python train.py --n_kv_head=2 --head_dim=64 --norm_place="pre" --norm_eps=1e-05 --bias="all" --init_std_qkv=0.0238 --beta2=0.95 --train_tokens=146200000 --steps=4462
Each number is 50 + 15 x the weight over the matrix's rms, rounded and kept within 0 to 99. Layers, rows and columns count from 0.

# layer 5 MLP up, 640x160, rms 0.122, rows 338-444, columns 0-31
47 70 53 54 69 54 74 28 65 24 23 36 34 23 79 55 61 51 62 60 24 35 64 66 58 54 57 55 67 65 67 47
63 55 74 17 50 52 62 27 72 69 49 53 49 35 66 66 55 61 45 59 73 30 59 53 61 33 49 35 34 70 21 24
39 60 77 50 53 71 43 52 47 52 41 34 52 57 52 47 53 54 40 31 67 58 58 56 53 37 43 50 53 31 44 72
82 60 61 40 48 35 26 76 37 60 43 38 58 71 43 53 55 20 43 39 53 40 64 52 56 75 58 56 65 59 56 33
45 40 36 77 64 55 51 50 47 43 69 56 36 81 46 54 48 28 61 45 30 42 61 64 54 72 64 54 50 48 46 50
37 32 44 42 57 61 44 70 57 49 43 51 56 57 59 44 66 54 75 26 62 43 39 39 33 50 47 47 38 81 41 46
61 58 68 54 57 77 69 51 33 67 71 42 68 43 30 47 73 63 38 90 68 31 62 69 49 37 36 45 49 64 74 45
59 45 59 57 69 60 45 47 49 57 46 52 38 44 49 48 66 52 34 44 27 51 41 58 53 51 61 53 46 41 68 64
47 62 62 46 57 51 26 62 29 50 25 47 56 41 60 74 68 65 34 37 77 61 47 51 64 42 17 19 67 38 46 59
60 55 31 36 45 37 32 43 29 47 52 38 45 47 71 60 37 48 40 47 26 55 55 55 60 59 54 59 76 50 28 78
59 55 41 45 76 63 61 67 29 47 59 62 53 52 45 16 64 63 31 54 45 23 66 48 50 49 48 45 32 45 44 36
67 95 81 43 20 70 45 23 20 88 23 14 62 61 36 49 76 58 30 72 59 49 35 77 56 56 43 68 58 61 45 90
51 61 53 56 56 26 52 56 50 55 49 39 48 43 66 46 61 76 31 36 44 54 39 65 50 50 24 61 51 54 72 26
27 28 39 29 65 44 36 48 31 50 58 82 62 60 46 59 34 24 27 22 18 34 63 39 53 52 50 41 27 87 48 32
40 76 43 65 69 73 34 57 49 70 56 45 80 53 40 41 55 73 53 56 23 36 50 67 45 66 44 63 71 80 70 45
89 41 79 42 46 39 28 79 60 39 55 33 34 43 35 82 34 61 46 43 62 25 53 53 66 41 50 47 23 79 62 50
37 38 40 70 62 48 38 36 53 63 58 69 47 62 57 49 53 49 33 53 36 45 58 72 67 57 62 74 55 70 39 68
65 64 28 38 36 53 96 74 54 71 44 63 54 53 52 55 59 62 68 55 59 40 25 35 48 00 38 22 59 59 32 40
40 49 55 63 33 56 71 15 99 54 65 49 53 55 30 36 29 54 62 38 46 30 48 59 51 54 27 64 67 51 38 20
28 38 25 59 70 59 53 33 65 55 62 44 52 65 25 38 68 53 52 84 50 56 74 38 42 48 75 51 38 55 37 52
61 53 44 46 53 57 75 57 31 51 58 39 81 52 62 39 59 46 60 61 44 27 46 32 63 57 51 71 55 62 48 38
33 62 37 35 61 48 81 35 50 25 14 30 63 20 58 70 62 20 26 35 69 57 62 38 48 59 44 37 49 65 45 42
75 42 57 47 20 88 44 33 58 62 64 65 53 29 45 54 19 40 63 70 23 62 53 59 23 62 60 43 39 53 29 78
45 63 46 58 59 53 59 68 19 58 66 58 25 35 58 85 76 47 63 46 41 33 29 72 66 75 64 58 64 55 61 40
40 37 67 36 70 31 52 41 55 64 75 59 44 35 67 72 51 60 39 72 38 57 66 58 52 51 76 55 28 66 19 55
29 46 59 48 54 45 52 45 72 75 71 48 60 31 60 43 51 30 29 57 63 30 51 41 21 59 71 38 62 69 45 58
63 39 25 32 60 59 69 47 29 66 64 52 49 59 38 50 60 59 56 45 47 64 27 59 63 40 45 14 44 33 65 43
31 42 45 74 21 37 32 38 64 39 67 63 62 48 46 62 51 56 59 61 59 56 17 48 39 62 75 68 31 89 46 48
29 45 72 35 49 40 69 51 54 48 47 32 46 49 44 59 49 58 45 59 47 43 19 52 69 70 45 48 34 62 58 44
30 72 38 08 53 34 53 37 48 31 56 74 50 50 71 41 37 67 45 47 27 46 54 63 54 49 81 33 33 71 69 47
36 50 47 26 33 43 59 48 19 35 36 47 68 75 48 47 68 57 78 54 55 67 59 59 72 27 51 58 43 46 43 36
51 54 61 73 48 66 78 33 31 48 52 49 49 61 55 65 48 47 75 52 49 22 49 70 52 67 42 61 56 62 40 51
37 40 48 49 70 34 60 67 43 50 60 55 58 48 48 32 46 36 40 63 36 73 35 37 49 71 48 50 64 26 62 43
55 27 42 83 33 49 76 40 76 59 61 64 63 77 44 50 34 61 62 61 45 45 71 45 63 66 79 47 53 35 36 34
42 38 33 57 52 12 38 36 24 54 30 46 57 41 47 61 63 56 33 46 59 62 56 46 80 37 47 44 77 61 54 56
59 48 40 52 40 78 62 69 48 26 53 61 54 63 61 75 60 48 35 73 54 66 27 75 39 54 28 43 15 24 42 49
28 31 76 68 57 60 56 67 59 59 56 60 53 60 40 72 60 53 68 60 52 54 26 33 49 47 53 35 40 36 42 50
41 40 57 47 36 25 55 52 39 45 65 61 69 50 65 43 41 51 62 80 69 24 60 54 63 39 59 51 52 73 45 48
57 58 61 46 52 38 63 57 67 57 66 34 52 49 50 34 48 79 69 64 38 45 65 42 53 76 69 39 09 41 49 53
63 50 37 53 58 65 52 76 77 84 71 57 88 47 15 44 52 39 29 59 53 46 63 40 40 45 37 78 77 54 43 52
22 00 34 14 54 29 51 94 55 35 16 31 47 56 41 66 52 55 31 36 31 56 44 80 64 52 40 41 49 73 68 50
33 65 27 38 60 75 35 19 39 45 78 58 57 43 55 38 66 45 59 34 64 52 38 49 32 75 68 79 54 59 67 60
50 59 68 47 46 53 62 76 42 34 76 63 53 34 59 56 56 32 42 51 39 23 68 55 37 40 27 65 58 53 30 39
58 37 56 43 64 39 33 40 35 52 19 65 69 57 54 29 44 32 42 50 48 34 32 37 75 60 36 33 46 66 59 31
44 40 50 47 55 32 48 65 50 70 58 56 47 63 48 66 59 56 50 84 76 60 38 61 68 49 37 42 53 32 37 49
44 28 50 69 59 53 54 73 43 34 48 55 37 39 58 53 52 72 61 31 31 75 37 75 50 66 29 68 24 60 46 48
49 31 47 47 54 25 58 26 67 48 57 32 30 43 69 71 51 58 35 27 46 56 63 57 37 65 44 50 27 57 19 65
43 23 51 49 60 23 44 48 45 30 68 40 46 81 49 42 32 58 56 58 65 74 36 46 72 53 53 35 35 45 48 62
72 63 56 45 30 46 55 72 69 45 42 61 50 20 65 64 45 63 65 58 36 57 25 52 57 42 34 37 40 38 50 40
47 45 52 50 23 45 63 65 76 42 48 28 62 36 20 51 45 68 41 39 58 53 59 64 50 57 53 85 46 57 50 70
40 10 40 68 41 40 44 20 66 47 59 30 68 49 57 64 52 39 72 27 38 56 52 49 42 66 33 88 87 45 69 62
38 05 38 49 65 62 29 29 80 48 69 51 48 50 60 48 31 54 47 43 65 66 63 24 51 73 68 48 22 53 42 13
66 36 66 48 37 58 68 52 20 60 46 75 47 55 23 51 57 31 58 64 40 54 38 64 87 52 35 67 68 61 55 47
43 53 23 43 44 64 67 51 46 60 46 26 47 69 62 60 49 37 64 62 44 39 64 77 45 41 50 49 39 61 36 61
41 29 40 40 50 55 58 75 35 60 24 57 42 81 25 49 69 66 22 67 51 14 78 49 72 43 65 69 57 51 52 27
72 20 60 52 52 64 50 58 44 51 56 38 21 50 78 60 75 21 59 25 52 55 25 46 66 66 53 57 59 50 65 31
45 45 47 58 71 66 78 48 29 76 65 32 50 44 58 90 44 39 51 40 44 37 70 65 61 54 54 44 73 49 34 52
82 23 26 74 52 57 62 38 40 63 55 34 48 43 57 68 55 43 42 54 40 55 50 62 34 50 38 53 44 40 63 65
48 53 53 65 59 56 54 58 61 57 47 71 54 71 40 59 40 23 35 66 38 37 54 33 43 42 67 60 57 43 61 53
40 61 66 28 46 66 68 34 17 19 73 43 59 56 67 57 59 55 73 47 43 45 59 57 48 39 39 49 41 75 80 40
25 37 52 42 54 52 36 41 47 38 32 18 56 52 50 61 83 04 42 44 43 51 55 59 36 41 40 20 77 24 44 62
46 51 65 40 69 45 62 70 47 68 46 75 63 82 53 40 66 10 61 43 62 46 99 41 37 55 20 43 30 67 42 35
51 52 73 60 36 50 37 57 62 53 40 46 52 49 76 54 69 63 38 49 49 44 48 43 67 39 40 47 44 55 21 46
29 51 52 58 31 42 32 62 47 54 76 24 82 27 55 64 45 47 62 57 64 42 69 55 57 69 48 44 53 69 62 46
31 37 56 53 48 48 45 61 79 57 32 46 48 67 58 50 77 44 35 29 31 45 36 58 64 60 64 71 42 49 55 44
81 39 75 60 62 82 53 27 60 80 47 63 52 39 23 60 64 52 31 79 37 40 40 52 46 22 59 51 30 57 39 47
53 47 54 36 58 69 59 30 58 39 51 62 36 67 47 33 49 42 44 63 27 59 39 50 61 45 41 56 36 38 59 33
32 33 41 51 73 37 56 43 57 54 42 40 48 56 60 56 45 68 45 36 46 69 38 65 57 25 53 69 31 51 43 43
66 25 57 28 33 49 49 37 28 42 44 30 38 51 60 79 61 55 68 83 50 44 51 32 63 36 38 49 30 52 65 76
66 83 62 43 36 46 51 52 17 53 44 54 58 49 65 62 36 53 42 57 27 40 44 63 53 47 35 34 45 56 50 31
58 32 46 62 51 44 35 33 65 90 68 69 70 72 68 46 56 51 47 41 47 75 34 51 47 38 54 59 38 61 28 32
73 49 51 74 52 77 54 35 62 65 59 46 40 54 61 62 56 27 40 41 60 76 27 68 54 52 62 56 49 32 35 62
60 67 36 58 42 36 55 30 38 33 65 55 76 58 85 65 54 51 72 43 64 07 51 34 56 52 69 48 57 33 55 66
37 61 46 49 26 46 62 39 58 48 47 51 53 18 54 20 41 51 49 26 48 29 60 61 44 86 37 51 35 64 35 46
58 43 53 69 57 46 52 60 45 40 51 33 54 72 57 50 60 45 24 79 63 40 59 63 42 52 36 50 25 64 57 45
43 42 60 58 55 58 47 70 54 64 32 84 68 51 66 65 40 33 35 52 41 42 46 92 44 43 48 52 39 68 23 82
51 33 90 36 57 53 36 50 64 57 61 53 53 66 55 52 25 55 47 31 51 76 24 72 33 52 43 35 40 59 29 73
37 56 26 50 31 16 37 41 39 49 50 47 37 45 91 50 72 32 57 39 36 45 49 75 56 49 38 32 78 47 47 43
74 25 45 47 49 74 34 42 74 48 20 58 50 39 33 41 65 48 60 64 18 54 15 41 46 47 66 55 43 34 40 60
77 39 40 77 65 37 60 12 11 30 56 44 63 63 54 26 50 67 34 35 52 57 67 72 37 65 67 59 65 64 24 66
49 21 67 50 53 66 18 16 69 66 19 64 61 53 29 61 28 41 12 69 81 29 34 34 34 56 45 49 77 47 57 65
59 32 58 65 74 76 82 41 45 45 55 32 50 86 47 59 35 37 62 55 71 36 58 54 22 74 70 74 37 74 52 72
61 64 36 55 28 59 57 28 59 36 27 42 28 45 64 50 66 57 48 52 38 72 66 60 48 44 48 23 44 54 56 71
60 41 67 21 66 52 35 47 58 83 46 56 70 58 58 50 25 62 82 63 83 55 61 65 40 47 52 50 63 59 29 44
34 36 70 52 70 48 25 61 58 50 61 51 73 51 48 47 59 58 43 58 63 37 21 62 12 61 50 42 42 51 56 51
22 52 27 61 40 32 32 42 37 50 30 46 51 64 54 69 60 32 67 80 27 75 39 62 65 34 49 30 52 52 52 44
51 52 65 61 39 44 39 36 56 66 28 52 27 40 71 63 83 47 58 68 33 40 41 54 61 41 52 47 43 18 47 48
49 50 48 53 49 56 18 50 74 85 38 46 50 50 56 36 50 52 41 46 92 46 54 40 37 48 75 68 53 45 40 54
89 20 58 42 65 31 41 43 54 44 36 49 57 48 57 52 28 25 48 80 60 28 74 63 47 76 49 58 23 43 39 35
24 45 41 71 59 57 33 36 62 71 29 54 74 64 82 46 25 33 44 45 74 64 37 50 41 41 61 51 58 56 27 52
55 34 44 61 44 45 50 52 25 56 51 54 52 58 49 38 70 36 42 54 23 47 48 30 53 36 42 69 46 47 41 38
59 43 79 60 27 43 50 46 60 56 30 49 72 54 62 64 43 49 61 65 65 68 62 27 71 55 24 40 56 37 48 57
22 30 46 26 29 41 39 32 33 51 35 38 78 65 53 75 36 37 06 54 20 31 43 56 78 68 73 59 68 48 70 48
36 37 52 48 43 54 34 83 76 49 41 61 49 68 49 23 42 43 48 51 37 35 78 46 50 41 72 54 54 70 38 28
49 18 47 60 50 87 77 68 48 31 40 10 55 69 33 31 55 41 27 51 33 32 33 57 45 68 61 56 62 34 53 29
60 34 58 42 60 55 25 43 69 46 62 40 74 61 67 35 54 63 38 46 85 42 54 17 64 65 35 65 61 64 33 50
20 67 51 49 40 47 63 61 32 50 77 53 62 48 36 58 55 50 30 54 65 43 39 65 23 44 52 43 54 32 51 48
72 27 47 55 30 60 44 45 66 47 61 39 55 44 51 51 43 35 29 52 57 26 72 40 79 32 30 50 59 64 42 66
51 40 16 52 36 56 55 54 58 56 45 69 43 42 55 34 46 64 36 79 74 66 37 52 46 54 56 41 56 44 48 21
72 32 70 47 57 63 57 51 80 21 27 53 75 30 64 67 62 36 41 70 50 34 69 50 52 64 39 43 44 52 48 37
49 29 51 73 80 46 35 52 35 73 18 56 53 45 54 53 50 00 33 66 56 58 40 53 48 57 66 40 44 42 58 63
28 36 46 55 52 55 34 35 41 51 26 50 65 37 33 51 46 43 28 66 50 55 15 39 42 56 54 52 51 55 37 81
33 39 66 65 36 73 36 35 30 50 66 55 20 47 34 60 47 49 28 41 28 41 24 35 48 33 39 71 39 44 60 57
59 58 34 60 42 32 54 46 62 47 54 48 32 50 49 65 36 61 51 56 23 42 30 39 40 46 43 20 43 70 57 62
61 64 50 59 43 51 70 52 48 68 67 43 48 58 91 49 47 48 50 67 11 09 38 64 28 57 47 53 47 51 51 67
41 48 41 46 51 44 54 25 26 55 33 30 64 55 61 34 21 46 48 72 69 50 41 57 56 68 57 56 27 56 59 19
56 41 53 30 53 50 56 50 38 48 45 45 55 72 57 40 75 60 60 45 27 34 64 68 17 44 52 46 47 65 48 43
# layer 5 MLP down (transposed), 640x160, rms 0.0939, rows 338-444, columns 0-31
63 47 52 37 51 37 45 52 44 43 41 36 15 33 39 30 48 17 52 51 83 40 46 40 46 44 60 59 51 35 45 43
51 42 84 48 30 42 39 53 63 43 79 42 68 46 56 51 25 73 43 37 65 74 38 14 59 74 49 35 78 31 05 26
60 37 28 75 16 50 72 62 30 41 71 68 77 24 56 26 38 37 73 66 27 32 50 37 41 72 14 73 65 41 40 13
37 37 54 73 56 28 64 41 52 51 50 54 29 41 46 65 41 54 66 72 32 38 56 41 49 57 57 37 29 29 49 57
33 63 37 47 50 64 35 38 59 52 39 47 43 57 34 35 42 72 42 52 78 52 53 67 71 52 56 71 58 49 47 58
52 34 58 75 37 44 46 65 36 65 48 54 47 61 54 38 03 41 61 54 29 36 44 53 44 59 45 46 47 54 64 28
31 26 36 46 24 35 59 61 49 53 40 75 17 52 50 81 67 35 62 39 43 67 77 47 42 36 49 57 54 34 50 76
36 46 36 43 57 41 46 76 58 62 47 69 59 61 48 42 61 59 76 41 54 31 67 33 48 51 56 32 64 59 60 49
46 67 78 56 96 31 40 24 44 46 61 40 70 37 35 65 13 53 29 55 09 66 96 45 57 52 06 65 66 54 38 51
34 32 50 58 41 55 53 68 43 62 56 61 25 46 56 48 59 40 38 65 41 17 52 49 44 47 53 53 62 61 46 54
51 47 41 61 72 64 45 43 47 67 45 42 39 46 69 75 41 64 39 70 66 50 35 24 60 36 28 36 77 33 47 34
26 41 26 84 73 29 55 44 59 72 78 39 63 40 63 66 44 41 23 45 33 71 66 63 57 18 33 50 40 39 51 26
44 43 68 32 81 42 23 38 87 56 61 36 55 59 29 40 68 29 72 84 46 46 66 51 69 42 44 46 49 59 61 56
59 33 48 62 54 54 32 59 58 32 26 29 64 23 44 49 28 95 29 56 41 69 53 61 57 47 66 40 73 57 52 45
60 55 59 60 46 43 52 38 59 64 36 81 59 73 38 38 35 37 56 63 60 73 21 45 52 41 27 74 46 59 52 47
38 35 63 52 42 40 58 31 59 50 52 37 46 49 55 38 44 39 37 60 69 33 58 51 52 44 49 45 63 49 25 55
32 68 32 23 41 41 52 39 44 30 79 28 53 40 64 62 28 64 66 24 42 47 41 37 70 48 44 10 29 33 60 43
49 52 43 68 57 73 23 46 38 47 30 31 44 49 12 57 48 64 53 49 45 53 22 52 59 65 61 74 33 66 52 83
62 36 68 37 49 58 39 41 69 71 65 50 67 72 48 63 60 59 41 34 46 24 33 21 59 51 66 56 58 68 51 47
55 60 42 44 45 68 22 53 60 53 53 52 52 34 48 55 43 57 42 60 44 62 35 59 35 37 52 85 71 57 47 36
57 63 43 80 36 49 63 68 74 54 61 64 32 47 43 52 12 58 51 73 55 39 60 52 42 41 26 46 42 39 41 66
16 30 76 27 52 52 35 74 49 43 43 52 50 44 67 41 72 69 94 51 50 38 44 44 60 67 58 39 39 66 78 75
34 54 47 67 41 39 38 35 70 43 31 50 21 59 46 77 65 82 38 63 52 63 45 58 72 61 40 60 60 67 54 65
30 53 30 57 33 58 36 64 63 51 75 35 41 61 67 30 13 41 58 75 71 59 61 47 45 63 61 87 41 36 56 62
66 55 37 44 41 23 32 39 68 42 52 45 53 78 34 55 38 44 60 39 46 81 59 68 45 68 26 79 70 59 72 68
38 58 45 39 43 16 23 49 76 33 27 59 39 63 66 72 61 35 65 70 37 55 48 55 40 70 37 64 12 30 45 59
36 49 56 62 56 48 35 63 44 56 52 61 18 58 64 32 36 28 58 46 44 52 45 56 60 41 49 72 46 38 57 57
43 49 47 55 58 52 76 07 54 56 43 48 49 66 41 71 79 54 43 60 29 63 58 65 97 99 68 66 39 60 28 57
38 55 48 45 63 57 54 45 30 38 63 36 58 50 62 25 30 56 73 32 51 37 50 69 37 57 51 94 64 77 60 31
64 39 40 53 45 57 32 51 36 49 30 29 39 35 45 71 41 61 21 24 69 86 59 53 64 38 45 63 68 38 15 42
49 45 40 46 27 59 24 53 64 45 77 61 43 50 49 47 17 67 35 52 27 56 55 51 38 70 52 70 37 70 44 41
60 36 18 69 72 38 57 30 42 49 52 29 51 60 53 66 88 52 54 31 44 65 59 53 43 41 40 47 62 49 48 27
50 52 66 46 53 33 86 36 61 62 29 45 36 53 86 44 12 81 73 68 37 67 52 47 66 52 46 46 69 27 43 67
70 49 81 45 56 63 30 40 57 30 44 30 30 44 47 52 66 50 50 50 48 62 43 36 52 55 36 54 29 55 49 47
76 89 55 46 40 84 40 23 53 49 38 25 42 50 57 99 81 51 60 40 21 51 85 57 39 72 54 47 44 52 49 41
24 63 53 40 45 33 44 26 19 44 44 37 57 45 34 59 51 42 43 83 41 69 21 42 52 54 42 58 44 49 41 51
26 84 43 25 57 29 16 42 38 38 71 51 77 58 51 63 68 37 11 29 27 47 48 53 59 46 46 72 73 69 51 49
48 53 21 61 63 53 51 66 42 26 47 48 42 39 69 35 64 40 43 43 53 51 34 55 37 60 61 40 56 29 77 39
56 43 49 58 49 60 64 41 66 25 25 36 44 45 42 73 49 62 33 68 42 30 55 53 52 39 44 44 58 62 54 60
55 40 53 36 50 56 56 39 72 22 41 36 33 41 46 45 65 52 60 62 50 69 41 35 64 42 68 68 70 47 86 47
72 62 35 39 54 31 49 59 39 25 28 25 36 47 37 77 49 54 16 78 10 61 84 75 59 71 60 45 49 62 69 55
22 57 36 43 54 53 65 56 49 23 53 45 51 31 48 35 40 48 07 64 50 50 45 43 34 24 47 73 57 41 59 42
33 71 46 61 79 55 26 35 60 46 40 69 20 90 31 60 38 51 62 34 67 55 55 65 54 59 45 15 70 32 63 44
53 32 37 46 44 28 65 67 65 47 54 43 47 35 39 43 57 62 52 49 42 60 49 24 52 23 73 40 49 39 57 60
77 59 66 52 56 63 51 53 42 50 42 35 62 43 62 50 33 52 43 55 49 50 35 44 57 52 34 51 40 59 36 33
86 53 70 41 53 46 49 29 63 48 51 64 39 77 64 59 59 30 67 55 54 83 69 74 45 48 35 62 47 68 55 16
33 57 35 18 61 62 59 72 52 47 18 58 66 32 48 20 65 50 51 56 36 82 72 61 49 20 49 53 47 37 49 59
46 72 50 54 64 72 40 38 67 60 37 54 69 40 56 23 20 56 33 38 38 49 66 46 74 44 50 63 40 43 64 54
48 43 45 52 64 50 55 38 50 41 22 41 51 43 40 47 49 55 49 53 60 75 74 48 45 66 50 64 38 50 37 49
91 40 50 56 51 52 57 60 13 54 75 26 54 59 47 41 45 77 61 43 43 75 69 38 40 22 54 38 32 52 63 47
78 35 76 58 28 72 51 44 77 41 43 44 51 53 33 60 63 49 36 41 38 52 92 42 69 86 53 61 59 86 83 39
81 49 59 64 56 64 37 62 59 59 30 39 66 59 29 23 14 41 30 27 45 55 52 63 37 75 36 76 35 52 66 53
48 60 52 69 73 57 33 63 36 78 77 64 42 42 57 49 54 52 76 42 36 26 37 78 53 72 55 36 59 68 29 56
34 47 67 86 56 50 58 35 80 22 40 35 62 86 54 59 52 24 60 52 39 47 29 48 40 67 36 41 30 55 67 56
58 70 61 30 26 44 59 44 56 56 96 28 54 43 54 50 66 26 58 18 54 49 40 57 53 71 35 32 62 56 26 53
29 84 63 60 38 42 29 28 47 78 79 34 24 42 46 50 49 82 34 32 52 48 62 67 66 45 55 75 68 66 52 41
51 39 58 37 57 51 50 33 30 57 49 72 40 47 65 64 51 61 55 43 36 63 37 50 61 24 72 34 69 66 44 44
46 57 58 48 55 43 66 59 24 18 75 53 48 26 59 16 33 60 46 31 75 58 34 44 40 46 83 54 49 35 34 69
49 49 44 46 53 52 45 49 52 51 49 48 43 56 38 33 42 47 38 36 64 84 74 23 40 70 63 46 48 39 40 52
52 52 40 78 77 51 33 44 48 59 89 30 47 86 50 72 49 41 41 50 30 84 65 34 40 68 52 30 56 56 42 45
61 13 34 50 95 58 39 46 36 29 57 23 45 47 51 45 51 22 58 37 45 52 31 58 55 41 70 69 75 46 25 66
62 66 67 61 11 64 62 60 48 46 41 33 40 45 60 69 75 60 11 31 49 51 37 22 43 46 39 45 57 44 41 51
74 40 40 66 56 47 51 30 11 56 63 40 55 57 30 47 43 38 43 46 66 42 35 21 52 43 48 73 36 57 59 40
35 54 63 26 62 53 48 53 48 08 28 73 25 67 53 35 53 54 85 54 46 67 21 54 53 40 36 35 50 44 49 57
64 32 60 54 55 30 47 72 33 34 71 28 79 50 44 53 10 70 52 38 61 31 30 64 31 46 62 72 44 70 34 65
27 46 35 57 69 23 49 68 59 43 59 42 22 58 44 50 37 65 28 71 49 49 64 42 31 29 69 26 21 65 40 32
16 48 26 55 63 62 46 12 82 25 65 36 61 54 39 45 36 54 30 54 78 85 41 48 77 64 37 68 26 56 74 53
66 42 83 39 82 52 47 38 53 60 60 33 45 49 39 65 43 54 44 50 57 50 86 41 67 72 40 62 40 53 60 56
38 54 51 60 61 59 30 38 27 44 42 38 54 37 57 50 41 49 35 53 48 42 44 39 56 33 35 34 47 47 12 45
72 67 66 64 63 36 64 72 54 62 42 52 39 51 34 44 59 51 82 59 43 51 60 56 54 59 66 66 69 45 43 38
37 34 55 72 62 51 67 62 39 25 46 63 47 57 50 49 49 50 72 70 44 78 78 33 35 64 41 63 44 07 51 16
22 62 43 43 52 50 49 60 48 16 62 35 45 47 43 29 66 65 68 52 37 32 23 33 73 63 42 35 69 46 39 45
50 23 36 70 43 62 48 44 49 62 58 47 19 82 51 46 33 43 58 52 40 47 22 41 50 32 42 43 49 49 45 70
28 47 40 66 52 43 42 40 51 60 73 67 62 40 24 65 44 30 53 46 37 60 90 34 59 35 47 61 44 29 40 47
32 63 35 62 40 43 40 51 74 55 49 63 49 38 56 62 62 50 74 50 27 35 19 54 63 23 35 26 44 39 55 52
39 18 52 55 43 61 29 51 45 31 40 54 50 39 19 53 44 66 51 36 40 65 69 39 32 51 73 40 61 44 69 27
56 45 55 33 71 40 44 32 42 54 66 60 59 51 59 46 25 83 45 19 17 35 73 64 54 56 41 67 56 57 51 35
43 70 39 47 17 53 29 61 37 44 57 45 41 58 37 26 56 52 15 26 50 73 52 72 29 47 62 54 56 67 34 55
77 30 28 26 59 45 22 53 65 61 59 38 52 68 45 56 32 37 60 58 24 49 62 47 09 44 60 61 57 63 51 62
37 49 60 41 54 47 48 58 66 37 48 55 37 34 28 59 51 37 50 26 74 30 75 48 42 37 56 68 77 26 44 56
83 44 53 59 31 35 53 71 60 82 76 60 60 38 58 39 69 38 92 33 22 51 69 62 77 42 26 43 37 45 66 17
37 59 61 59 32 15 53 16 29 58 32 65 46 57 52 67 50 30 51 56 49 66 46 43 69 51 47 37 72 27 66 61
80 75 44 48 26 52 53 75 37 55 45 29 29 56 61 20 45 48 69 31 65 52 48 44 42 73 61 38 63 18 45 63
65 54 46 65 61 57 76 51 30 43 34 38 60 61 65 47 46 56 47 66 43 61 84 38 32 84 56 40 66 51 29 11
71 68 59 86 67 66 62 08 62 42 64 27 36 42 41 43 13 59 54 43 45 59 70 43 62 48 60 50 25 43 73 36
29 60 45 50 49 31 58 45 46 30 26 52 46 47 21 63 50 60 35 26 45 51 74 49 33 08 56 43 42 33 35 71
44 64 44 55 47 47 64 43 42 44 32 44 44 56 37 66 66 71 41 51 62 49 46 47 42 28 26 31 32 45 53 47
52 57 23 54 25 49 66 73 48 45 55 51 50 59 45 47 49 55 72 58 37 65 58 29 37 80 57 49 69 36 46 41
37 61 55 54 40 58 68 47 38 52 44 37 58 50 55 52 58 57 48 39 68 62 43 36 64 41 70 43 35 39 47 56
31 60 43 48 40 30 40 75 80 76 58 40 42 45 36 42 33 58 61 40 66 50 68 44 62 57 31 34 47 62 46 71
36 59 48 40 53 52 38 43 75 42 46 56 41 48 38 43 37 56 47 55 40 42 42 74 55 49 59 41 60 44 43 57
37 34 75 67 76 36 65 56 66 28 47 47 59 54 48 73 45 10 61 59 45 64 64 53 54 36 17 43 54 32 46 60
60 30 51 58 30 29 61 55 66 48 73 44 60 60 82 29 65 40 63 43 59 49 55 65 54 18 30 42 57 32 49 27
49 55 38 36 56 54 52 32 44 50 18 64 32 42 56 46 29 53 50 62 55 65 59 65 47 38 52 59 51 35 51 76
43 70 30 39 49 58 58 60 40 30 19 65 53 23 68 79 65 61 62 61 47 61 48 49 43 40 43 61 35 38 68 74
38 44 46 49 66 48 53 86 42 46 50 57 49 54 46 59 42 45 53 55 33 47 53 66 41 67 33 53 57 92 42 76
51 53 66 64 33 47 81 48 60 37 22 52 32 75 40 26 50 65 45 67 36 62 77 38 71 30 52 48 67 48 28 87
50 71 56 49 20 46 47 48 40 48 51 64 48 62 62 52 59 36 70 40 34 49 58 52 36 61 51 55 25 83 46 52
65 32 46 64 70 58 41 22 57 50 46 22 36 28 67 38 86 60 44 66 39 46 39 30 56 35 35 47 59 45 84 52
66 84 41 63 56 56 40 53 47 60 56 76 49 47 35 44 51 55 51 47 49 62 56 71 46 47 49 53 80 57 42 33
54 78 36 69 68 32 38 25 35 40 21 42 42 66 46 71 46 37 47 49 63 49 54 54 50 36 53 31 55 69 38 67
48 41 27 65 56 42 52 79 28 29 87 67 31 30 25 69 28 31 86 46 25 70 56 62 24 43 43 37 32 57 46 46
58 47 69 59 47 70 67 69 26 42 46 42 18 42 38 44 80 42 51 72 53 44 53 24 57 39 58 61 35 61 64 54
57 67 42 43 32 73 43 45 32 40 48 36 55 56 67 46 75 55 32 54 56 55 60 41 55 42 53 64 39 54 29 60
28 73 53 51 22 58 66 63 60 68 51 63 30 45 55 40 58 36 54 37 65 37 33 57 39 57 59 56 71 51 68 30
72 70 57 52 36 53 37 60 56 40 10 56 36 46 48 35 49 55 35 34 53 55 49 30 52 48 39 30 37 56 53 52
42 54 40 50 55 51 67 41 40 41 61 69 56 13 57 53 55 35 60 42 51 18 46 44 38 49 60 44 68 26 43 60